config = dict(
    hidden_size=64,
    num_attention_heads=1,
    norm='layernorm',
    norm_place='pre',
    parallel_block=False,
    beta2=0.95,
    warmup_steps=222,
    schedule='cos',
    doc_mask=True,
    max_steps=10225,
)
Each number is 500 + 25 x the weight over the matrix's rms, rounded and kept within 0 to 999. Layers, rows and columns count from 0. Numbers have three digits each.

# layer 4 MLP down, 64x256, rms 0.108, rows 0-63, columns 0-127
511529463497550508497512482490502486519466488493479506502482478441520482492448501482517522500506466513472518484532508544484498500494518500492493511498463520511510521482506499481494494533497485487501459525508515514501521497528541503503482535538519473555487499508510560491477487547465509467500508495499526494477499491421517531499490518520471480417531548482513529484505520469505537525525
492528530446497554508539502540496471535528484520460480472532494522470501542488524507491545503534504521496505531530526535451453498483534496506469482497476499486485454489527501520461541540457538482504497505466528467501521500459496482470478554499512499468515478480490494478499469485505524473520494475482435514587497434500522480501500494499463513491510509520485522522500481490486471510488
503466512462469518490550486517464464492556487509516524506535488522548505513483481504520491500500465490542457527516489507511523500503491499501478475499472575489466503462486501467495555520549528504500485463559525499499495498497505499503506536484493504499490530458465518480481502523452514477510539497504532508511501529496498504500498523472510484522494497430541501514483489512501482512513
501493514533524489487527533480503480524528510492499510484504500494495518510518506503529517499462533496541513521460523538466507500463518501503490485499486515488480499510494502445486500501494511474497507476526499525499513498493506499502478496476497521515493480512515519492516485497488519506504489519498492493531501510542485494499492465502507524518485470512471521503502471528475505509475
555459494488477515501473496520521490508509554499456513490498479563485492485475484503521459499471466472456480557514472457502515500546520501474502494498509510508513495464524501502530500517501503529500481506451508515500525499510516481506495471535518518506500496510549506435522487530542496520515461532514536468464499472479501491500510499521464528556527479511466492531511459523480501513504
557490491507538501513630520515557547564497510548488475486487517499535494500497476519477461501491501558544541497526546507525487500472458502498513536501524537514529533491468499472529477469535489535499478492490462525501491499498489499495493494511498489494527463493471462467501493456482472509481517503513476466619499473534495492502477526507500484440481509517532493482506525551551541504524
480512479499536494497507480513496504556484508522561507516517501480500492494511526495491538500486494471464544518499510511510498500495488499480546522500520529488466486521445499534510480486500510498501469484474482478499534500449489490473454518503446495489520505508503488515477418481541482550533522531503492542509499516513509495500522505529456451508519515509467480521505541498535541503516
461505491474475500498500473489498489478529514511474461486430491522490540557507508491538544501479464493501490494490483496503480498469513498518505462499483484496471497447516500474513480487478478467500558519496531479500477501501506502508491488485515487532481515503475489474489549506522476470457536455499520458505501472512490515500514495465458474500506451494485493488491474541479487427458
475493450508488507523541513536498460473514471507490530506482522477481513517486516520506487504480530494380497506483479473507483500505496500514508481501530480514479464521471500488520518492501480493503533509514473498502454501495511510531553479468539482497490490463495513503527475486457501545524479516492489473517499556526512467502529466509503487487494531516506534413535491443504493497468
522518493524451534525539458476518558434459542460485508462492509529500483467509500509471439502507454484485463532519484513464521501589492500530455509499519496519486481495480499526509521522438525510501490493502515455501498499495535501513531440551507517515462468491513504490492555519495543515524474521504510455510497538506489504500490502500442488484521513507547522462502516503494457472487
513484530489474453517489483490513462509493529528468516493467503510517471476491506473520499502500542532478500490498485516522471499479462500451477467500496534494478541464496501521526527488513496520500446485561470484501499501560464489499492559502491486530496459492505443445552531487439472500490505482488545544434501435455479477501510539466518526521506506490533550445478466550500516509534
475487499526450511475491517499480522524522496482547510521512510485489466455441475510483483501497466523481478472507445453504463501518515501461503528500493495502484548516484501464495489516501528515502439511490501566500472498503486477483434430505533548523475524488403426517464453489476493423514533536489481503487499451499490495501464501484485461494496527541466558490504540475444517493484
555427495519536481472503535509526501538492463502483484531475517461502472505450470439498477501505500482470499502504506459528502498493498501491540512499532524494494495473450501488510509446521570534500496506495466482501494501501489485487495516500460480498507458480459480530527491485517488476477499490497500498513499448471522475500502467496523507511497516477469506492498474493536534516512
445447499517524473481536600518514481493476464492526492470560499489489553491479471515518493501540492553518496454442511504532519499462513497514508488497501549495537522495520500521508503498434469489503504492489494518500477499483502498496528457463490489486534528602526519492525472463482528498537491462476514499548501524491505493500528552514413474527543483486455532524452482447456477465422
486509493481525488518456509504477470506485498502517521502493477469490492518498515519491521501543490514482511496516467499502524500518504500514510515498504499512524497529517500482496482515505481508501483533511504476500520499502494487510492489486528507488485497487529495492514510502479479492520525515521482552487501481488506500500504533495533501471464505517507501492512511488522498486512
497473508492516491506546518489525517500461512446548520482507521504486514557479561513512551501432464493507460520507475543526493502496470499544518536501498527515458486503549498496512532518488488579501471540531501466500493499521545483516537542511502454510508487486480474516447563516551505484476528516498543507489498486479509514499484449486539491487496488454505433459500499533489492510469
522485479469509509467532417519519488540468511451543456480502472493475463516504507469483515502527495529465488556487531496491510500501483499535468497499508449515496491517479501459453477503486509467502490518471441490500505500477543494518523470499523535492489438471539532520488515455540519511495469547503511485538500544517457460501493514508552505485495466482526484482466540495526497441496
469499510528437519488428497539483509450558487460496485499480498497512485487452445480501481502508487493528417468475502462500535499537528500504515507500522480490537509489497501479476521486529490553501482497512521510499494500528428496470506508480496489490485487522500516546474499475512534471502454513484498462446498542507490477500502528490534489561549471502538501489506487500509472527525
479483547481480538516511506516515516570531483512536511500489512511520499497478483468502491501483472481477508449471514489521535501542506501484484483500526474506524494498480500489545491508501517528500470490449496473500519499497456486470455537537491513463489441424508508487513479513497483517513493533508502500521500513512510517501500502516494491433522511473462483516503517521485518471517
493488529509431478489524457427479493512506483514514514521515485532511541482437477427506505499444536477485509534528499479473503501489509500534468506498478547504483510500495501491480524506511526491498544514490513496499520499473457483491482545540536521560447477492511427508514508551504524516528490454517449503482501459501490482500497453519508491505487468439489501473496495533498490519528
532484529498462473510501490461489521485483458489472508519484491495533475473453486449503490500490531468556540543524511451524454498490527499463488522500507481466483452528567501524467553460517493515501515462493503433500500500532476517486468517469475481470556493451520455468487473491479504473456542511495522536479499496487524509500499511553495534517478472443457492478506463514522525539471
527536500479500492487492499493470471494494527510491508475530492479507511480479510512515547500517512484426483473509479544515495500482479498483498547498486504517501515489536502510503500509502529507503509537490469529499491501503510510545498481505512501543487526502532507506474467475527497528492459509470475490483499536509478474499478490504517536491500465494516509491477534503495468470497
511492496491503479479496543510508530508453498502536476491493492455456479513501499538483471499484536505505526511456497492500505500490503501516538468499520438493495494511460500494469480519484510495499553517521533506501549498553490493490468511547486482492569507536474470486495531493516470527516507499480488514491502507479464502500475480482486507543481485548598531516518508460483532508504
520496533491500482527487526509514538525510479494489495506549513493468469480545470492525474500496513435526451497508501485477496500490520501521496551502504483487521446513479500450519462505445550541498472468512524523501484499448499518475458491550460520485510497519456507446515495461403475525498533466520527508495499503512502483502543501490460460504514485535560482542487518557454457480512
558542433487494499517415502529487505532510480495568519522539499533467488494453516477479487501529525552534518482472509544503527500452541500482470514500503507503525505578446500500508506534512438457500538514492463516501513500474503499497507482475528520475514548485521496537496447493523503483487514543528512484432499533540505485501499466494527562487481484460485476548542495468494477506463
465502459561473524520473511508511523470524498490534516507469491523458489481468465536468532502516488534528498471521500494507497499541525499449492503499509517499504496517529500481517484534505533471502460496496472480500477500523500492497507505503499539505469502483471473475481505502496496495482495509511475487492500496536480529500510520469504527525505465537493510499486548539489482491503
529474545457552467473499428520514518486518514522517496514520496515489478537524499535469546500524542485458476518444503528470496498458517501555466501499505501505482489488479502553501495500541463518499477450489449499499472497514486519486482470491496488503511486458490473525518518493509493515513499500504511550467501501475475509500542473504467489427472510518547519495492452498536492460478
537476547512524518514466432499474477494536542474501464488524500525490486501524538491490468501481533500452487477522482506522570500544513498499549551499512476507532514532478501548516563513489515518502548505501506531499502501486503496479498484520529528507424523488511506504527473504489485493488514506487501441508497451521501498499495494535528515485476500544530501561496535467486483537509
506531525530437505523468528518496513503559529479490532516489491508490482465521519564482559502520482483508498450474505500487517502520519501505501512501496480491540550516506499483545484504549524499501499502467484543502528500528504500479539461548492533489504556496472510521514479528507445528467516523494499538487500538510516493501494478474466400515506514551495506491519510462463467497495
490522506491492428526478477485526464511500517517477509529513521480507482543489464449549469500499525543519463538515492478487541501464496500505512480500541458491512456508524500541470438487483450487499508482478494466500478499542495485511506443464508469460493508502515540509501502520491509555496459496508485489478501570478497503500518479518477452431513500534529460505499482479529506495473
499544492477485524499446472500495496540456522540455517521553506463528494499506538494453542500516531499512525505537469484469531499499468501521546531500490511494496459491509502518472480498475528472499493538529517511500531496498493490520505489481489480464523511512475500446487481500468458516465477495483437472499502531477508496501498539476506545494491545504512546555500545474494531525490
527537509505531522475471535538475519530464507504538501509535511490495524499514472508532465500493498501518526517528523515501472500502489501525506507499543493488470535522561500496457483473500499500498487505533551521501503498514454506498456531486501505497541536521488478495526490476490464511500493477487486498455501475532493508500478514492429487527506523502478484518493472484484487516533
480509422441477467480544466509512522515438472499523473427506509418486495475524517510530538501538468528515524536515488465483525500462472502504515481501490480500499529401497500537499429479491497444499493504514473522500469500480508504497485526515511464509540492531497531520494509512576489532471500485475453482562500552437474513501493485492498566507476484510521500491499472429506492428517
503495446527504481521471455511508483465457499478512507459510465516499500523521514532475510497491471522513512491518498508539514500494475501480505493499508488498513501483523502514509514524491526448497538493491524491501477498488531538552489505541484510522477532517502453532504466545514519518500497550534486545470502475506527528500485516482514484428508534544513508498546519546488464496513
548508454473567502536510514498516537435477545504515498466514492523510501549511527517494507502480511481493481500470504520549482503488487502504494520501521448517465465522570501454477513508507507525500487510483534500501459500518449522521495445489512472496454549472510514496486496514492534482487506482502487462469499525571528509501458499503489480478502514503466468478517502468511514489451
508490535494501543505471530514511479550553479472555479521477493506511476468471473487508484500456470511548536553514530453484477499478539500523511523499510527502490536503471499530472445505528541523499530469527500505500464499484510557509554480485457458558508527548488584520477484492519530501509449485526485475420500520477512522499502506550511473442530530455489493490536514514497481536511
498458509486516526516467525504474474469484502525464471515499528468494481462479496523505525502453487481502563489516485474497495503525505500469537514503517493524489521474538501530501496549499495494498533490476528536501555499506520502513455462485487453489470511481526504466443478550512467495500504489492487515475499446492487514502494469538496517462508518531531506511477482453502490512485
486493537517573497509513470522502486462559461486486540487511510495521579512564482495556447501548501516484489482450472520512500500444496498509508510500493495502442520506438500527521570447465493501501490482574505542501541500502518524509529484497499482500490519543507557568500489515512512520517538526488496506461500497494534525501504504484469523503507500470535479502507491479494504521470
475504493483521505478535516527512520540500528499501534521517531544501505510516508498504508499472497478468475526516506490510488500500495501514488502500502488511490472507502499497505503488510491525499513506506507495500490500510499494492483506523488519472488494497497485544497493497490475503503476510514481478525500489498522501500511504504493498484469513495480502496507497494515511509515
480508552496518519499501447516460480464457499496536509482474505499518537492545502525515491502517518485506526467500471519514483499512514498502522493497519496505508513505520502518509499474449456526502503512528495464498459498511507482514480450495507477491469474534494539501503498501500521542514513526516537484530499490491491473498526498496483504486479484519467496482495483483467496424477
500541537507440475490537552504492490504524508500441465505523488490534582507528524486516523501504519519525449522518511490459508501519468499502511494500496497504546518472480500539508481488560464536501493512549543492500500499515529471487539499528489508511517506492555564429478508506467503476484475473501498476550499526513511507500439471496547478552470511468498488525481472469542515479541
524464485534523485482495490513506515451517504471453495524497506485517475508507509462471475500517524560526460508489517489518494499525527500455465521499530509512533481493455500475502527504521516418499495473499479492500521500499506507530518501519524488527458531517501557521470509481454511478519520478527498461510499490538484501500529485519528488536491477497499509528492467474470464521524
470496481511457514498533549442489522506577436485537496495488501438491504496476471487483527501543496521478501493480481520474480501417533503488511456501487501476505464526501498494525515518548498529498492513493521485503519501544550511552520494470507469492504569495522601517520511481514493507519528503497523506510500533482488477500496502542465499512540517489491496462504509508467506548523
478486479484483509473497454506514505509545486512485496487515482520511473456513501447508477503500496455544463493498527469477480500466454500470489447500469521498519532481539501483498468509520535471500504467492549467501487500439531499492522512518469534542502521532550492512515523487541513477514540479500499492512500503485488500501499501468513499488491512448450519520483501581512503501509
473519519534496504504495463499531495479453510448505470526491482479467503491495492621487482501513529503566494485481501507488491500570521499517463510500507528489535496465519501524456468500525490512499490484455471477501439498484476511502501464498470487497463506501451492508468500445513499476502510529524449518506502476486511501500511448465522452484491488521511501487470459532500512492474
526510489495467478528469498472553504494525516554489512461466490511469465480503510467510505501461497506567521565507513518502481497501465497537509498500484470501460499498502500510482495479481501541503444499465517501499510500479476526446517495477486482510483564435488500553556465555464461449496505478497504527456499523488503506499485474512481539476526520506480469533477522589496497487478
475508511517531509488479522512484478518484497437479477531507496545456500525513488504498429502520501486502539525474556547500520503462489499500497501500453505483472469508496501457393506487446491466499515452493503494501478499520517497512539550493514501503488490522469530520503489465499515517509508540486480490531500561507535504500532540527539500499515506518405540477484497511480458561527
496492509541513502494458460518492475438517499496486520487481512506442489480514493497458513503481486449483533494529520523487496500512517500496455502499491491496520434532519500507485546507491469524503510468471500421501481500477520498518482547514525513476507490449513478507439542510459488482468544506488541494490501502514509562501474535522503522506497496459444453518508539509481489475528
494526489492506487518542538520501508511482494524462458506495491511545485468487465442514507500496491508507480477504526465513460498479472500525516544501547535498490523512516501523498473488537467540499516521418478511500514499489509508494537443483517501501531537564484505467512512456540504468492484486515515490539500522474510484501504512493466452511539520457542432564506452506501527556510
525478528524503512509519494492496491512451522512484515526513502507490550459545500505503502501517503469482517483497490496541556497525506499461532500499506466515551497519487500505479528519496492498500569492549450506501524500498550513539550500529518593457504474519477526492533491484536539528513517485484523481572501519543497520499503484479540502523467511515492484509512506505481484509479
456499489484465547496542527493454507502525483473509533501518491537511536520496472462500490503493497527501554487533524490480502501508490499469539450500476482494514519485503501548511468497492549482501537494469517536501490500528499504531507509519523479520517507447486435525519515500524518395516510503457469493518499432474508521501504522489578552465531502450442545518508526511524476477499
460493478468503533501478503492479473483507477517473452505519495537501415494464543548450499501535490487485527485498477439507503500509520499477499476500492561485511516494473501546541491528489509461503522527484478505500551503498526497466526494499515532468473541524491495460538527502491468490480500458513482507486496495505515477502518491504486486537585475519537486575529504460480519479499
463499504525556473513496483478478481467479465520478485498500499441479472474534509523449508503553474498515503480479472522506502500519503500512516467500530463505510470488461501503516499511482508437502557500439482534500525499482519491506542489501494521499504481503519460503523533521437535506510480485472529483552499460483508479501522484496515505492513504486538505494535487448525473486490
496522472519531515521469481499515508529509516495503467516465483502514498489518527488485539501505481496494512513514498486497513499504488500526513514498499484493524505519499500525509487500503517500499540534504520486500504499511499499505537508516511491456506529525525494491508469530556511489494496490509489596489500503500500514499500500525501483523509512480489499525488492500497528468536
499507502490506498478425512430499524525484528513481465517495463492509474512511495520538460498469523503513505496502503514500530499512498501502482506499490498491483547524527501485508487482515458542497509508556507530497512498495471477485473534487501500523495503501492460505481536471522487533504518488495524542396502461505474510499468480505525500531490476483518456493504519527552506568479
503536525488452541469505539461509463489525505528507568516539487528520520494494522516496500501486452478546521484478503509469517500528487498506537472499479487499481487479512501470457491523441450465500477497515517484499520499505482505515491489489509483505538480484546484549486516511475494498506484502503555515502500579514487483501467527524496464530518489509495490533485529481500511561480
474516498507478489508503505525527490514482470518487507527485530501518516502496506518530484498468476496513468471519508501490469499522495500496469495498488497498502488506507500452497500477451524499498472494497476513501484496475486517483467515486477509495479484531511480563512475489519519508534473492497519511493504514508495485498521544487504507536518469512462494493520490496466551534472
486483527530487528495466517494480494448466517528505513478468504517486497490507482571529440499475552498461570487484503460523528501514503500502516514500505517507474535498543500465509522478488468478498490491480516529500484500463502521516470502494523518506550515536527521463476476475525518504513546455503550546464500483539515467500493570457508525516462509542473481490504462545510484507493
509468514468504533488500510487484539450481455461522507524486518527545564551516553522535519501512532575465490503558538525502461500497513502466488477501490542508529531503550500498512528473559470514500515486546529502502465500536523491516511547484454491481532436532501535496479542515569512473481482482508470513482500501462479498501515521523551524571427534467542461466486508506516507500577
486530493489459471495524509480514495441480485522459533516456515441464485539552508490457496502540503527481487514482470503478491499489538499495471471500492516485488466526533500520560517485514445507500492512500468482501520501481471506459496484451478506498526425486486504529514554489473456515477482518498525464506497531474505510501500487482502495529459509510497508488476532490503509478521
477489471521531454481509522507503513511520447482472453493459505458541522495514508449465501499507522508485480506490515492513505502519453502494486482502471527494511475456453500486513531499498544449499521495529507500500446500476483464489478524490497492500504437497482492477510581482487523493452486474504524468490501506488527511500501494503549585548528457487511517449482454506554523524488
522526520529533486521497430475494478505454572526513508485481529524497506479570551501499501500538509488437500504545505558513521499558497501498490531499471498485544531507471500537554512512533483518499480520489526502501510501528531513488508463489485523468512497481490545511506462543501522525503466505503455490582499453523500503499479506477492548471510492565499537483518572503494549441493
470496507513535515503518456442493506535493496514516474506531506508502518532469466541475513501517533543580520468495487542513490499452509499506474473497479453479476522521450500489497528484502480478502501513489510532499491500508470492478527520492529482517495518471476486520513524497459480486503491505490532471518499443553477525499508533482523500459478545544522557461496512492528504500509
499481509508527431502487549464482519525473529522487523496485510480510497533525501437462536501473517474456493481447507515452491501467491500532460458500454483513421523515506501491464508488517490524499515484501498494500526500488522478487529546476489456540562501488517459410512517566488521529527444476501500541462500506519470522503485480503508492536487507470538497478508481462503511543507